config.toml
num_hidden_layers = 15
hidden_size = 192
num_attention_heads = 3
num_key_value_heads = 1
head_dim = 64
intermediate_size = 384
vocab_size = 4271
hidden_act = "swiglu"
norm = "rmsnorm"
norm_place = "pre"
norm_eps = 1e-05
positions = "rope"
rope_theta = 149000.0
rope_fraction = 1.0
qk_norm = false
attn_scale = 0.125
bias = "none"
tie_word_embeddings = false
parallel_block = false
init = "normal"
init_std_qkv = 0.0478
init_std_o = 0.0
init_std_up = 0.0478
init_std_down = 0.0
optimizer = "adamw"
learning_rate = 0.00142
lr_mult_o = 0.729
beta1 = 0.9
beta2 = 0.95
lr_head = 0.0143
max_grad_norm = 0.5
warmup_steps = 213
schedule = "wsd"
decay_fraction = 1.0
decay_shape = "linear"
final_lr_fraction = 0.05
batch_tokens = 16384
max_seq_len = 1024
doc_mask = true
train_tokens = 111300000
max_steps = 6794
dataset = "wikipedia_en"
Each number is 128 + 32 x the weight over its row's rms, rounded and kept within 0 to 255. Layers, rows and columns count from 0. The size above them is the row's rms in percent of the matrix's.

# layer 8 MLP down (transposed), 384x192, rms 0.0621, rows 197-231, columns 0-63
size [ 88  99  94  91 100  95 102  93 102  96 117 117 109 107 107  99 101  85  99  97 102 108 100  94 103  95 103  93  94 101  97  98  90  99  98]
[[123  75 121 149  85  89 147 111 101 146 147 142 129 205 119 113 121 106  78 149 148 148 172 146 152 114 112  78  60 129 105  67 161 132 165 200 124 139 179 126 118 146 127 115 179 160 127 143 133 138 144 147  83  94 104 140 153  94 179 167 124 157 153 151]
 [151 135 161 170  82 161  88 147 157 106 110 162 121 160 125 109 145 137 143 160 117 156 191 156 164 165  79 133 208  92 142 133  99 141  88 193 131 107 136 134 193  89 129 113 106 152 116 115 153 143 110 143 141  47  75 148 102 149  83 128 121 138 120 110]
 [ 80 122  99 123  88  95 187 119  85 120 107 136 135 164 137 117 119 131 144 145  90 140 101 122 103 124  99 165 153 150 119 162 140 100 115 125  66 151  85 142 104 155 116  73 120 151  99 134 117 134 136 137 106 140 137 125 209  34 176 155 149 155 114 170]
 [135 168 113 138 128 188  76 159 104  62 144 128 153  60 160 145 159 125 212  84 113 158 141 130 105 145 160 140 112 193  94 170 117 137 156 186 121  78 162 151  64 145 137 112  63 100 193  75 130 175  85 119 156 155  88  98 189 170 115  78 176 111 165 187]
 [121  98 133 126 148 137  95 141 187 145 145 121 147 132 228 148 159  90 111 124 114 140  91 123 153 126  62 141 126  76 132  58  87 106  73 130 117 159 159 150 104 117 129 163 136  95 124 117 140 149 115 118 100 128 102 152 123 170 151 132 117 131  89 124]
 [154 154 137 111 111 144 126 137 111 112 157  71  99 167 142 106 131 133 134 190 148 140 141 227 134  97 136 110  82 136 145 133 156 104 151  64 105 156  80 155 176 130 137  92 142 153 148  92 190 110 160 131 171 100 110 117 127 114  99 119 176 104 116 115]
 [129  93  72 104 131 102 138 128  88 130 175 119 148 125 136 123 107 153 134 130  74 120 120 144 134 126 152 188 128 147  98 120 125 170 120  95  96 154  38 133 176 180 105  42 123 132 122 156 142 164 193 170 103  96  92 123 138 113 169 140 134 107 154  99]
 [123 143 116 103 154 125 132 113 163 126 112 107 123 143 148 119 111 143 108 159  99 138 146 166 185 180 153 122 199 156 133 180 164 139 118 108 133 121 126  75 127 170 134  94 161 179 102 137  96 201  72 181 101 103  87 191 135  69 119 161 149 178 143 120]
 [158 116 135 124 124  86 121 149 171  90  46 121 137  42 179 123 175 111 125 145 190  75 151 139 136 139  93 136 188 123 113  98 163 126 128 135  96 102 111  87 136  97 136 120 168 132 148  73 104  82 134 123 150 137 221 159  40  83 115  92  89 100 102 122]
 [149 113 140  88 114 188 130 109 116  73 113  66 109 149 131 115 128 190  89 108 123 171 140 204 158 123  61 169  91 105  74 141 105 107 134 156 100  67 138 114  69 148 133 133 169  94 138 124 132 108 136 118 159 122  97 189 134 116 143  91 161  85  72 163]
 [161 113 113 120 117 115 185 112 143 128 179 113  67 127 111 134  92 121 145 108 147 128 118 146 162 155 179 125 114 145 112  79 154 128 182 104 149  87 133 101 127 153 170 110 128 146 139 161  79 117 183 103 100 170  99 134 107 125 126 116  85 145 128 104]
 [119 137  95 168 134 149 140 124 134  89 132 137 103 106 168 140 174 110 108 176 173 141 149 144 204 142 141 153 161 117 135  80 193 160 112 115 104 121  92 155 147 131  74 203  95  71 191 143  72 139  66 124 114 132 136 167 171 142 183 137  83 102 140 134]
 [ 88 157 111 154 172 100  89 159  91 123  79 147 110  99 159  85 191 134 127 127 140  51  88 136 113 106 138 152  36 161 125 167 151 200 134 100 143 124 144 128  93 164 155 104 119 152 144 173 158 106 155 176 103 140 128 157 127 163 107 127 141 114  94  87]
 [131 137 107 114 149 116 196 191 121 189 182  96 120  80 143 197  70 106 188 186 144  67 107 159 200 138 116 124 129 148 139 141  83 106 112 111 142 135 141 100 155 114 183 128 189 122 168 161 145 138 166 163 110 156 127 179  77 128 137 143  69 152 120 134]
 [111 125 156 180 137 162 105 200 116 163 128  86 133 132 154 103 120 157 145 100  99 209 107 117 194  81  74 137 168 101 104 124  85 126 113 145 127 140 157 107 141 121 145 133 150 144 135  99 139 164 128 143 161 142 119 131 221  97 164 133 119 144  97 133]
 [177 100 159 128 136 156 141 111 134 183  89 186 115 146 170  89  87 132 130  94 180 138 143 112 116 127 117  31  99 117 118 179  96 116 119 172 180 136 132 114 103 103 131 116 133 116  86 107 146  83 139 155 107  58 175 116  13 140 110 157 125 128 188 116]
 [123 128 111  65  89  62  98  91 155 101 121 121 124 110 106 114  89  69 122 103 126 139 124 104 153 104 102 110 161  44 112 103 137 200 171 170 169  90 103 134 132 141  48  83 105  96 114 101  80 127 107 119 189 122  90 167 128 147 141 123 143 152 130  96]
 [107 142 139 206 149 132  93 160  95  79 133 129 128 167 134 141 104 111  96  91 189 149 172 126 141  91 150 126 182 120 119 130 156 156  95 170 171 115 157 172  59  98 111 149 153 105 215 177 122 129 152 103 162 136 129 156 185 167 146  62 150 129 100 192]
 [148 100 150 138  63 144  73  99 206 120 142 132 144 121 158 142 129  95  85 138 113 132 136 156 144 102 156 132 135 105 123 121 106 158  54 162 104  73 154 183 115  87 114 138 113 126 117 122 132 123 102 107  85 147  84  58 114 114 143 126 108 115 116  89]
 [176 106 161 158 126  62  99  75 124 107  84 152 159  97 121  86 170  72 109  56  53 111 102 188 120 113 159  92 153 129 106 160 136 186 133 179 187 108 105 143 102 105 140 185 129 163 169 126 133 128 109 155  92  76 132 139 163 113 102 136  72 130 142 173]
 [100 149 157 203  69 129 154 146 104 154 132 116  76 189 111 145 125  87 135 213 124 154 112 182 119 162 163 132 131 117 195  93 146 140  97 150 135 168 112 142  77 204 123 129  83  60 153 112  92 158 142 164 125 193 160 108 143 157 164 118 130 166 152 104]
 [107 126 149 163 136 139 142  92 164 112 133 134 122 167 160 155 160  70 135 141 240  77 186 104 127 168 174 170 161  90  97 112 149 114 147 151  78 121 147 101 147 171 157 111 112 113 107 137 131 126 124  83 199 161  97 101 176 184 121 138 172  78 121  90]
 [141 187 146 168 143 148  76  91 128 108  94 100 118 155  97 158 114 109 188 115  59 185 196 146  91  76 128 136 172 162 143 168 104 111 137 105  96 121 172 130 144 170 165 140 111 113 152 170 152  96 153 108 129 158  65 114 171 152 138 130  82 143 123 170]
 [102 115 139  43 155 136 116 140 106 167 100  96 176 129 128 141 151 160  73 119 136 144 152  15 124  96 118 100  76 139 115 148 178 135 170 114 128 104 138 122  97 121 131 105 155 126 176 130 135 110 167  92 137  94 102 125 132 143 156 106 128 110  99 138]
 [ 71  97 151 139 215 139 182 120  78 123 121 125 148 134 130  58  96  38 156 118 122 130 164 123 154 129 155 134  86  80 137 154  95  67  45 131 120 121 124  73 131 152 125 105 135 127 104 178 123 126 135 152 107 150 131 112 161 141  87 134 132 131 113 127]
 [ 62 106 112 115 146  89 113  94 121  88 133 176 174 133 160 128 159  66  75  87 165 137  93 117 116 113 135 117 153 128 175 164  88 124 151 174 127 137 130 118 140 109 177 149  91 196  98 109 114 119  89 128  70 146 126 121  98 157 175 147 100 148 141 132]
 [138 184  93 130  87  98 152 198 112 158 123 146  91  87 174 149 149 128 102  80 102 153 120 123 147 167  82 115  83 148 103 127  88 174 129 124 102 104  98  99 137 136 152  77 106 130 102  86 102 150 245 105  50 100 112 123  91 132 124 158 164 154 155 143]
 [123 115 112 163 112 132 167 104  86 140 132 115 130 123 121 159 100 235 213 122 128  76 146 139 141  69 142  80 181  97 117 112 105  96 130 101 123 185  69 103 166 126 130 135 147  99 126 142 116  99  74 137 146 158 159 118 168 130 193 125  99 119 116 161]
 [ 75 140 154 127 147 124 186 107 164  86 180 115  95 117 127 129 111 150 101 160  96 121 152 154 124 126 159 120  84 184 133 132 148 120  54 120 142  99 173 124 134  93  78 138 140 135 195 146 124 118 120 154 155 135 135 186   0 125 109  84  97  69 103 118]
 [154 101 168  74 138  83 105 156  78 197 186 127 144 164 119 113 119 126 156 115 142 166 155  82 140 146 178 142 181 132 146 143 159 169 170 100  59 130 136 126 128  90 123 118 139 109 107 105 163 135 168 134 137  65 167 116  45 140 198 137 118 173 111 111]
 [189 118 117 185  91  99 159 120 202 142 108  63 154 158  98 158 155 107 116 150  20 200 122 166 162 183 151 127 123 167 150 196  96 132 152 157 109 142 139 155 177  63 141  99 187 180 121  95 134 128 168  80 126 121 116 152 195 168 170 104  82  66  96 139]
 [154 147 153 113 102 107 130 150  93 104 161 124 142 120 204 162 155  92  92 153 148 132 142 169 146 124  91 182  42 142 184  56 157 154 135  95 124  73 101 102  91 118  38  93 164 115 148 116 103 152 130 140  86 137 252  99  33 138 117  84 155  87 116 130]
 [158 132 157  89  93 142 123 114 136 121 111 104 107  92  90  58 113  83 165 137 101 114  94 152 114  90  90 138 148  67  97  98 131 216 122 139 135 150 160 159  78 106 108 185 151 228 164 113 118 126 133 121 108 105 191 130 112 169  95 130 103  99 105 121]
 [121 104  81  72 104 127 113 144 121  85 127  93 165  74  59  85 107 155 110 155 125 162 116 134  99  71 147 135 133 177 128 198 146 145 125 110 118 135 103  82 132  90  57 104 179 164 107 159 114 131 133 160 125 127 136 145   9 114  85 150 130 120  71  90]
 [ 69  84  54  75 151 116 127  95  73 105 148 143 125 163  68  75 120 144 111 128 117 126 151 116 115 156  34  90 137 135 145  82 123 109 147 101 103 151 164  71 160 120 176 158 143 171 123 150 127 121 143 169 116 110 110 151 127 103 163  97  50 121 148 137]]
# layer 8 MLP gate, 384x192, rms 0.0742, rows 198-232, columns 0-63
size [104  96  98 104  95 103  91  96  96 113 110 103 109 109 104 103  86  98  98  99  99  94  91 110  93 106  92  95  99  97 111  95  99  99  91]
[[145 109  99 144 155 139 190 118 149 177 171 128 163 110 108 164  84  67 164 103 140 123  73  95  60 131 133  80 154 115 158 140 209 104 113 116 175 127  98  67 198 116 106 151  75 165 158 116 122 120 139 135 116  90 135 137 130 105  90 129 110 127 112 132]
 [135 142 167 143 148 204 105 111 128 151 159 138 123 120 102 122 174 112 105 124 149 155 153 170 125 107 123 141 131 104 119  85 170 174 186 113 181 143 138 123 149 103 148 144 126  62 154 157 138 151 153 101 191 107 140 164 138 153  82 147 157 107 171 102]
 [201 172 160 156 130 117 141 170 105 179 159 130 176  88 119 129 104  93 169 158 155 126 154 155 124 206 111 113 117 102  97 109 112 121 184 132  70  98  82 132 111 105 154 123  78  93 104 101 162 154 146 133 131 131 114 104  83  98 112 127 123  78 122  94]
 [170 208 104 145 126 153 123 147 110 184 151 192 151 185 164 139 194  71 146 123 119 128 152  42  94 184 177 120 113  81 118 152 145 167 172 111 182 126 136 127 115 142 138 160  97 142  82 156  83 124 218 153  99  57 153  85 107 169 160 122  96 133 167 167]
 [174 106 147 151 129 198 124 130  96 154 127  68 141 103 120 125 128  85 178 140 116 116  76 191 155 123 144 140  79 143 120 144 174 124 124 120 110 127 107 132 150  94 125  92 144 102 105 128 198 121 182 121 165 107 108 176  65 123 114 116 105  90 176 126]
 [110 151 211 141 117 182 141 112 163 127  98 110 130 113 126 177 123  67 108 155 180 130 100 122  59  81 101  64 119 102 154 126 107  87 125 141 141 119 186 143  97  58 129 185 150 140 174 103 127  87  96 114 167 173 182 138 184 142 102  98 137 133  64 141]
 [137 126 102 126  83 114 123 164  58  81 129  91 150 115  94 129  94 105  76  97 160 112 205 150 105 130 179 151 134  98  87 117 129 144 138 143 132 175 161  81  65 123 163 167 125 101 144 162 119  89 147 131 127 169 170  73 157 168 111 125  95  50 137 146]
 [156 155 146  82 123 112 140 103 110 115  96 160 156 129  94 119 111 118  70 102  85 191  94 114 115  70 145  86  87 103 133 148  71 116 158 134  60 123 131 184  44 145 134 148 101 144  96 133 181 182 160 127 144 128  71 106 123 165 119 162 155 159  85 104]
 [131 182 148 134  73 213 114 107 148  97 140 103 141 151  85  98 110 204 122 187 109  95 154 181 126 162  95 186 119 158 127 147  94 127 133 171  50  82 150 156 124 196 153 114 122  96  77 155 138 120 145  79 141 120 109 142 142  88 129  37 158  71 129 151]
 [ 72 122 155  94 105 131 110 113  92 145 104 109 138 106 176 113 189 103 125 121 161 160 125  56 162  88 141 116 111  91  98 151 125 126 119 136 169 155 114 137 152  42 164 180  70 149 142 139  95 158 165 139 144  51 170 158  96 164 159  85 132 141 144 163]
 [113 122 155 128 139  85 166 134 147 120  81 194 134 149 166 127 133 105 107  76 102 143 123  98 143 139 225 105 173 114 138 115 155 114 153  85 173 158 120 110 142 103 117 119  53 149 155 134  76 137 111  65 147  56 151 120 102 105 108 142 200 107 154 152]
 [126  74 206 128 175 129 133 175 123 124  75 118 180  92 162  84 128 135 127  81 101 120 144 122  76 142 154 104 146  95 105 162 149 103 141 131 167 139 112 165  83  84 151 188 147 153 174 110 133 133 156 135  99 170 125 101  70 135 190  87 137 123 119 112]
 [ 91 153 135 112 157 116 166 147 122 116 104 160 141  58 127 125 136 180 169  47 160 130 210 102 101 123 130  85 147 125 128  96 187 124 158  95 185 135  86 103 101 124 137 208 146 137 197 109  90 132 113 156 109  90 147 170  88 105 139 131 141  83 103 179]
 [141 171  84 100 128  87  62  86 108 186 101 175 152  93 151 166 132  98 122  84 145  92  98 111 147 159 177 125 148 137 223 130 165 108 144 125 102  75 104 152 136 137 106 127  82  85 103 170 106 149 152 116 133  71 145 149 142 215 128 152 147 181 112 105]
 [154 117 106 129 163 144 120 116 133 196 103 230 129 105 132 158 143  99 145  79 146 102 104 106 111 104 107  84  73 122 104  89  61  83  91 139 130 181 175  89  89  73 138 118  95 141 132 107  80 118 133  82 101 125 118 129 142 210 129 112 125 121  92 118]
 [158 115 148 112 144 147 101 118 119 135 140 131 141 156  66 119 194 102 134 147 136  90 151 145 132 158 179 152  68 133  91 152  60 148  98 120  88 109 145 120 159 115 129 163  59 193 107 143 122 121 138  99 161 158 134 140 102 155 197 130 106  90 133 173]
 [128  48  92  56 116 103 149  85 171 132  82 154 144 122 137 171 110 158 134 164  89 164  85 109 171 163 150 161 101 162 107 151 129 134 146  95 110 169 159  91 129 118  95 153 131 117  19 135  99 111 189 145 165 129 133 133  92 164 152 115 112 130 120 110]
 [155 123 221  90 121 109 164 117 122 141 152 151 184 118  88 169 151  70 123 155 108 121 166 174  87  58 146  99 115 109 155 140 105 149 121 128 173 150 122 162 129 183 133 160 114 178 102 154 118  99 112 102 135 159  98  81 134 146 114 184 139  80 147 135]
 [162 130 130 108  97 157 151  86 191  89  75 111 147  64 137 115  59 127  78 124 113 164 110 155 184 141  98 101 182 121  80 109 163  62 121 126 124 126 115  71 149 157 113 178 166 111 172  97 104  87  94 130 130 196 123 105 138  80 134 126 108 151  59 121]
 [ 92 187 160 113 128 124 104 157  73 119 137 146  69 111 148 100 114 153 155 125 190 140 119 144 147 121  95  83 196  74 105  65  86 124 183 180 166 142 159 168 139 179 140 105 140  93 163 132 154 143 162 107 153 172 168 160 117 140 120 141 170 126 101 153]
 [126 135 182 181 124 168 145 108 172  68 132 109 113 111 202 177 158  93 108 156 251  91 145 144 140 175 166 141 134  52 121  55 146  96 133 144  97  99 137  90 182 123 135 143 128 125 150 171 156 139 163  83 220 143 166 180 114 200 124 130 185  41 127  86]
 [161 154 143 100 119 119 110 102 117 135  78 157 190 158  89 152 122 107 180 142  96 157 177 127  97  89 139  90 130 136 113 142  69  83 134  76 129 106 127  94 123 210 171 140 147 132 120  80 142 135 143 122 141 144  32 110 129 158 173 148 108 146 121  90]
 [102 108 148 127  76 110 182 149 105  42 133 151 121 145 129 104 132 123 129 115 126  71  88 124 156 126  73 131 108 132 174 106 151  62 142 141 105 142  80 150 115 149 167  98 160 162 138  94  97 137 113 131 133  86 144  99 128  96 148  90 110 175 198 128]
 [212  97 141 113 121  64 118 190  98 142 140 181 207 125 149 225 160 114 105  80 103 163 138  90 150 114 128 109 152 149 124 126 164 148 109 131 125 108 139 149  99 137 152 136  91 154 111 108 120  88 114 173 128  87 137 135 132  96 180 130 165 192 128 106]
 [137 143 116 113 113 169 136 143 165 172  83  77 110 140  81 130 123 152 162 150 119 127  70 112  96 128 105 149 174 108  82  78 128 114  97 138 130  89 118 125 158 115  71 138 111  60 143 132 164 118 181 132 131  73 114 158 130 127  78  82 144 116 157 117]
 [ 98 188  91 152 101 157 162 168 124 150 182 120  89 103 149 106 124 187 140 119  91 119 142 148 207 149 120 129 109 167  63 144 134 179 142 157  96 111 106 125 131 153 110  78 122  94 129 117 131 136 160 124  77 104  72 150 130  96  95 130 150 150 193 155]
 [115 135 159 137 136 119 168  97 159 116  55 151 155 140 134  85 116 167 108 123  88 139 141 118 120 146 116 138 103  92  90 135 141 135 100 125 141  92 126  96 189 153  81 165 103 137 145  98 172 109 130  44 136 113 172 119 139 135  99 105 155  85 139 176]
 [122 180  78 130 116 121  90  88  79 169 125 137 113 115 151 132 149 110 108 159 182 126 181  90 156 146 177 109 200 143 161 145 142 118 151 122 139 139 103 153 155 149 132 194 120 126 125 159 129 101 151 109 100 132 116 158 137 177 161  80 145 139 103 137]
 [ 90 149 124 156 125 208 127 119 174  42 115 144 142 102  99 168 171 110  84 138 117 116  76 190  91  80  80 121  68 129 118  80 114 107 104 158 192 115 148 133 147 113 131 137 100 168 135 160 105 105 116  92 145 159 114 126 161 164  72  96 148 102 204 148]
 [ 47 167  86 138  91 159 185 139 126 121 160 120 158 169 129  86 137 160 172  79 111 135 135 154 112 177 176 114 163 105  89 107 147  83 128  88 165 144 135 150 115 126 135 137 116 139 163  78 110 126 140  87 124 118 124 125 114 182 138 126 178  94  86 131]
 [124  64 128 176 152 124 148 153 106 122 128  70 148 108 143 105 139 113  96 131 139 162 175 104  93  94 102 130 129  74 141 137 131 150 137 148 125 143 137 140 116 115 156 178 145  78 169 115 195 148 119 140 182 150 103 129 101 195 155 132 167 147 136  85]
 [206 156 167 149 103 103 121 142 108 161 168  99 114 123 139 100 174  85  99 123 139 160 128 167 158 152 128 153 164 126 178 119 199 116 166 148 138 113 166 197  77 134 115 186 164 170 154 141 131 154 112 154 121 112 142 110 101 123 163 135 119 105 161 169]
 [ 88 145 158  91 156 191 156 193 139 200  84 208 155 151 171 112 162  91 152 110 151 148 151  90 120 146 131 135 125  58  94  54  90 139 177 102  94 116 187 130 184 138 138 165  85 109 141  98 134 105 186 113 138 138 175 167  92 123 134  94 191 112 124 183]
 [133 188 147 147 132 113 133 166 148  91 122 161 135 117 166 170 127  58 167  86 160  89  86 117 122  75 164 155 127 127 165 158 109 101 120 163 143 185 109 161 111 136 159  91 101 106  97 121 103 152 111  47 116 103 158 104 150 147  83  78 166 106 198 135]
 [127  74 101 157 141 110 120 145  99 167 134  78 129 149  74 121 149 125  80 132 138 133 117 129 140 129 161 136 179 116 103 124 108 115 108 139 112 130 191 139  97 180 167 168 180 131  78 146 106 123 113 108 105 163 128 122 146 132 162 148  78  92 110 113]]
# layer 8 MLP up, 384x192, rms 0.0728, rows 198-232, columns 0-63
size [101  96  94 101  92 111  91 101  97 117 116 107 105 107 106 100  89  96  96 100 100 101  92 102  94 103  87  96  97  94 114  88  96  97  91]
[[121 103 112 121 153 137 172 116 148 182 130 125 154  78 122 146 121  40 153 116 149 133 115 111  84 139  83 120 219  85 145 145 126 104  87 112 177 125 133  86 152 124 115 133 144 134 144 121 134 117 135  79 103  73 141 147 161 128  72 120  93 111  52 106]
 [115 174 146 111 134 158 161  81  86 108 109 131 102 107 102  95 139 124 139 130 110 165 121 156 146 113 127 199 145 172 141 102 180 153 187 110 149 162 114  86 121 128 186  96 155  92 127 164 116 182 130 136 133 127 101 189 154  96 124 191 170 171 150 140]
 [ 96  85 106 127 176 217 106 110 120  72 107 154 134 152 157 157 160 124  60  88 105 152 130 123  76  88 118 157 114 125 115 172 162 143 113 153 198 129 204 108 105 149 121 131 124 136 206 115 101 125 128  93 133 131 161 132 136 193 140  66 182 168 186 187]
 [114 113  84 164 117 110 124 119 121 133 112 133 162 120 171 131 182  93  90 149 118 129 127  95 121 179 178 126 113  53  89 164  90  60 130 103 182 185 134 133  95 106  64  83 120 141 155 119  92 123  83  99  91 119 111  68 129 164 164 116  77 160 112 125]
 [136 169  96  94 112 109 138 180 145 114 110 156 140 189 125 114 127 164  75 171 138 140 190 121  84  78  96 151 136  62 140 110  94 126 129 147 124 176 127 153 138 164 140 170  82 152 143 125 100 138 125 101 128  84 134  34 142 175 136 117 134 140  87 147]
 [ 69 163 149 103 161 105 127  92 191 145 122 119 129 147 128 167 135 135 110  72 139  99 126 159 168 116 116 117 155 148 144 132 159 130 145 131 161  95 185  32  89 127 104 173 171 179 131 107  95 151 118 117 124 151 139 168 191 106 114 131 122 215 135 151]
 [153 140 105  88  48 100 112 137 102 101 139  96 115 116 109 115 114 120  83 104 126 122 220 164 180 165 199 150 226 163 111 135 158 185 131 123 162 184 158  62  97 167 194 130 161 135 111 135 109 155 153 142  94 147 146 129 192  99 118 182 132 102 125 142]
 [168  94 136 127 117 142 143 133  73 157 141 156  48 136 135 179 122 100 148 145  80 162 104 191 116 134 161 139 108 181 126 153 111 166 101  95 123 138  85  88  84 140 123 148 138 104  78 123  96 119 116 134  75 175 153 128 100  67  99 167  78  97  99 122]
 [140 126 127  47 143 109 139 117 131 112 115 137 139 174  61  92 100 117 130 137 138 144 190 123  94 144 163 160 155 170 126 155  90 136 153 116  86 111 127 111 155 139 155  94  75 135 122  71 201 154 163 122 221 149 116 127 137 132 129 158 142 173 103 109]
 [162 148  99 155 146 142 121 165  67 131 146 103 109 135 118 153 180 118 126 151 121 115  97 156 229 193 150 150 120 220 166 117 131 152 126 123  90 148 126 122  85 128 152  92 102 145 106 220 107 151 108 134  86 118 168 126  85 110 201 136 130 171 148 116]
 [156 155 149 156  74 170 137 143 164  82 176 112 150 129 176 157 133 151 155 115 148 116 103 105 164 185  75 112 111  91 106 133 160 126 133 213  51  15 130 192 115 118 118 225 111 100 100 140 132 149 129 116 129 146 116 172 130 158 178 100 125  87 154 124]
 [218 156  71 155 126  99 135 146  56 136 157 178 169 155 134 141 184 162 140 171 140 123 147 130 148 132 170 138  84 162 155 182 111 158 102 115  64 117 128 146 129 171 166  75  79 158 115 163  96 197 146 150 155  53 109 132 127 146 174 186 116 137 111  78]
 [113  98 116  80 144 156 142 147 141 133 149 146 137 195  41  80 144 141 110  88  90 171 106 122 121 112 139 137 137 100 124 175 139 133 141  96 116 125 117  57 252 100  81 115  90  92 109  90  90 147 147 141 183 132 150 173 127 123 132 140 135 153 124  87]
 [ 97 117  44 177 136 104  88 101 116 224 130 156 134 127 119 176 141  88 121 129 113 159 119  72 144 101 113 138 165 133 183 141 152  91 146 121 125  87 168 164  71 160 134  44 164 146 143 171  89 139 102 130 135 153 161 150 109 176 133 115  61 166  84 110]
 [107 133 156 111 117  84 132 142  58 118 141 115 156  82  21 120 142 150 143 137 121 113 224 115 144 150 132 163 116 135 198 144 137 105 128  83 136 127 119 196 132 177 126 130 126 138 136 113 145 160 100 126 101 130  89 123 154 110 135 121 162 121 118 193]
 [176 100 121 122 162  82 114  69 124 115 114 137 120 115  85 175 140  74  94 129  96 125 201 139 182 140 186 159 130 136 106 147  84 151 157 137 111  91 153 142 152 112 100 107  54 223 101 120  48 114  97 154 185 181 119 123 129 132 191 188 137 148 113 177]
 [150 189 151 121 130 142 146 123 146 157 132 112 102 114 126 102 131 109 145 121  76  92 146 125  66  75 134 103 109 111 131 142 103 140 131 167 155 157 104 122 194 206 161  86 142 121  97  82 118  96 119 113  65 161  89 141 192  71 120 205  75 111 157  66]
 [ 99 138 115 140  95 143 191 110 140 122 123 113  97 171 108 141 144 140 120  85 122 105 117 166 133 106  80 104 122  74 105 161 155 107 152 140  96 187 119  73 145 116 165 172 139 110 171 105 120 150 189 115  71 113  90 154 108 175 153 132 164 112  95  86]
 [186 164  85 101  90 178 171 140 121 132 157 136 133 177 141 174  80 192 142 204 146 129 148 108 150 188 106 148  95 111 154 128  83 136 132 180  49 138 123 113 124 134  93  72 172 124  71 172 186 163 120 118 147 172 133 102  88 136 155 117 106 108 126  48]
 [181 124 128  98 147 133 151 104  62 145 129  59  78 124 140 155 180 140 152 114 161 134 157 128 110 165 163 137 115 127 134 130 166 177 106 164 152 127 140 188  81 123 145  99 154 105  87 226 145 125 125 142 141 140  64 104 153 130 141  89 146 162 143  71]
 [176 130 121 112 116 164 143 190 100 185 111 117 156 129 102  92 118 162 133 136  56 144 136 140 127 100 109 148  76 167 100 205 112 148 139 149 122 141 109 145  90 117 121 145 126  95 136 124 138 120 104  77 128 122 114  46 129 130 155  91  86 208 156 119]
 [131 111 140  80 149  79 159  90  95 164 151 146 141 136 170  90 141 117 124  71 166 107 108 110 148 142 140 106 155  91 108 118 125 163 131  80 150 142  90 168 103 112 131 135 134 186 122  50 174 177 135 135 153  70 122  99 128 182 126 146 171 118 142  30]
 [113 133 149 209 135 151  94  98 140 101 170  69 107 105 196 166 110 151 152 148 163 122 111 171 105 161  93 126  60 135  62  51 128 136 168 164 148 142 147  99  90 137 169 106 153 131  94 127 128  94  38 134 109 135 145 162 110 122  75 103  41 155 101 108]
 [163 130 103  71  98 134 120  98 168 151 132 114 146 168 121 101  68 119 140 110  89 162 119  59 154  55  50 127 154  74 172  79 100  98 127 120 108 103 219 182 149 139 121 108 177 153 113 125 127  83 170 143 163 133 130 100 110 129 151 157 109 154  73 117]
 [113  99  91 115 117 142 124  49 148 155 127 144 157 171 121 168 100 118 133 124 118 135  38  94 127 166 112 141 176 196 103  78 107 115 121 173 138  87 145 112 143  93  93  91  95 140  67 127 127 121 156 151  91 128 114 163 181 153 105 132 132 143 147 103]
 [134 120 152 110 148 169 135 168 121 132 150  85 146 152  93  84  95 138 156 142 104  94 143 203  89  88 156  93 183 121 121 118  81  76  55 113 110 118 145 155 139 153 161 131 141 117 167 144 203  80  56 174 125 124  77  72 131 117 111 106 109 102  87 131]
 [119  58 145 150 146 159 225  88 132 139 114  96 117 164 138  73  96 144 126 126 105 120 114 133 164 111  73 153 175  87 132 134  95 159 167 151 153 151 145 138 164 128  72  96 102 123  98 143 185 157 149 147 102 230 112 110  96 123 137 113 129  75 113 127]
 [165  80 165  93 165 119 159 156 112  41 138 132 112 160 154 134 139 112 117 102  83 100 117 168 147  95 124 118  86 121 102 154 105 136  82 226 117 102 149 110 149 123 171 104  78 144 127  67 108 156 147 119 128 127 116  99 101 109 104 193 160  95 135 147]
 [111 108 104 107  92 109 171 105 138 120 174  68  96 171 125 144 141 176 106 190 121 150  82 135 104 102  81 148 122 108 146 117  86 116  83 155 129 124 108 153 155 175 166  69 143 108  88 120 108 110 157 174 119 147  62 132 162 102 117 127 102  99 150 146]
 [150 101 134 143 129 105 112 107 101  86 135  90 167 190 148  69 123  82 118 133 131 110 158  40 163 100 194 144 166 153 121 162 127 114 130 173 140 182  94 134 152 118 147 148 139 105 107  99 169  71 138 105 123 154 141 160 118 123 176 155  98 139 127 112]
 [142 177 156 150 100  93 145  97  75 125 207 163 151 149 115 144 100 144 138 194 159 124 120 197 163 148 134 157 103 198 104 126 120 148 113 102 128 141  79 128 139 154  71 113 135 124 122 116 118  98 140 113  94 112 148 162 124 109 144 110  74  79  57 159]
 [ 96 138 103 107 166  84 179 142  96 159 147 134 177  84 174 102 176  86 175 135 100 117 108  92 135 151 163 133  65  92 156 170 116 133 104 133  95 130  95  93 123 134 126  76 128 178 163 167 111 166 139 146 129 112 144 106 123 158 129 115 115 173 178  81]
 [ 95 227 146  92 102 183 132 184 100  96  85 136 122 132 143  83 139 116 171 150 178 131 163 148 174 127 139 152  74 131 124 164 143 149  97  75 124 119 188 118 133 171  87 141 111 162 106 131 169 158 112 173 108 102 139 161 145 117 138 189 160 126  93 123]
 [103 121 105  95 152  68  88 109 129  80  99 181  83 146 162 100 104  71 139 132  93  88 119 112 143 103 113 160 164 163 155 134 120 117 133 164 125 189 112 141 151 164 187  75 110 134  41 112 113 163 120 108 117  90 136 103 192 112 104 134 134 133 176 133]
 [126 137 133 103 125 125 108  94 100  88 100 171 158 110 204  79 122 144 189 154 151  75 177  93 145  99 131 147 128 132 176 170 134 152 128 154 173 105  85 156 131 105  75  33 123 114 145  68 101 208 117 126 163 146  66  97 153 100 145 114 138 147 112 122]]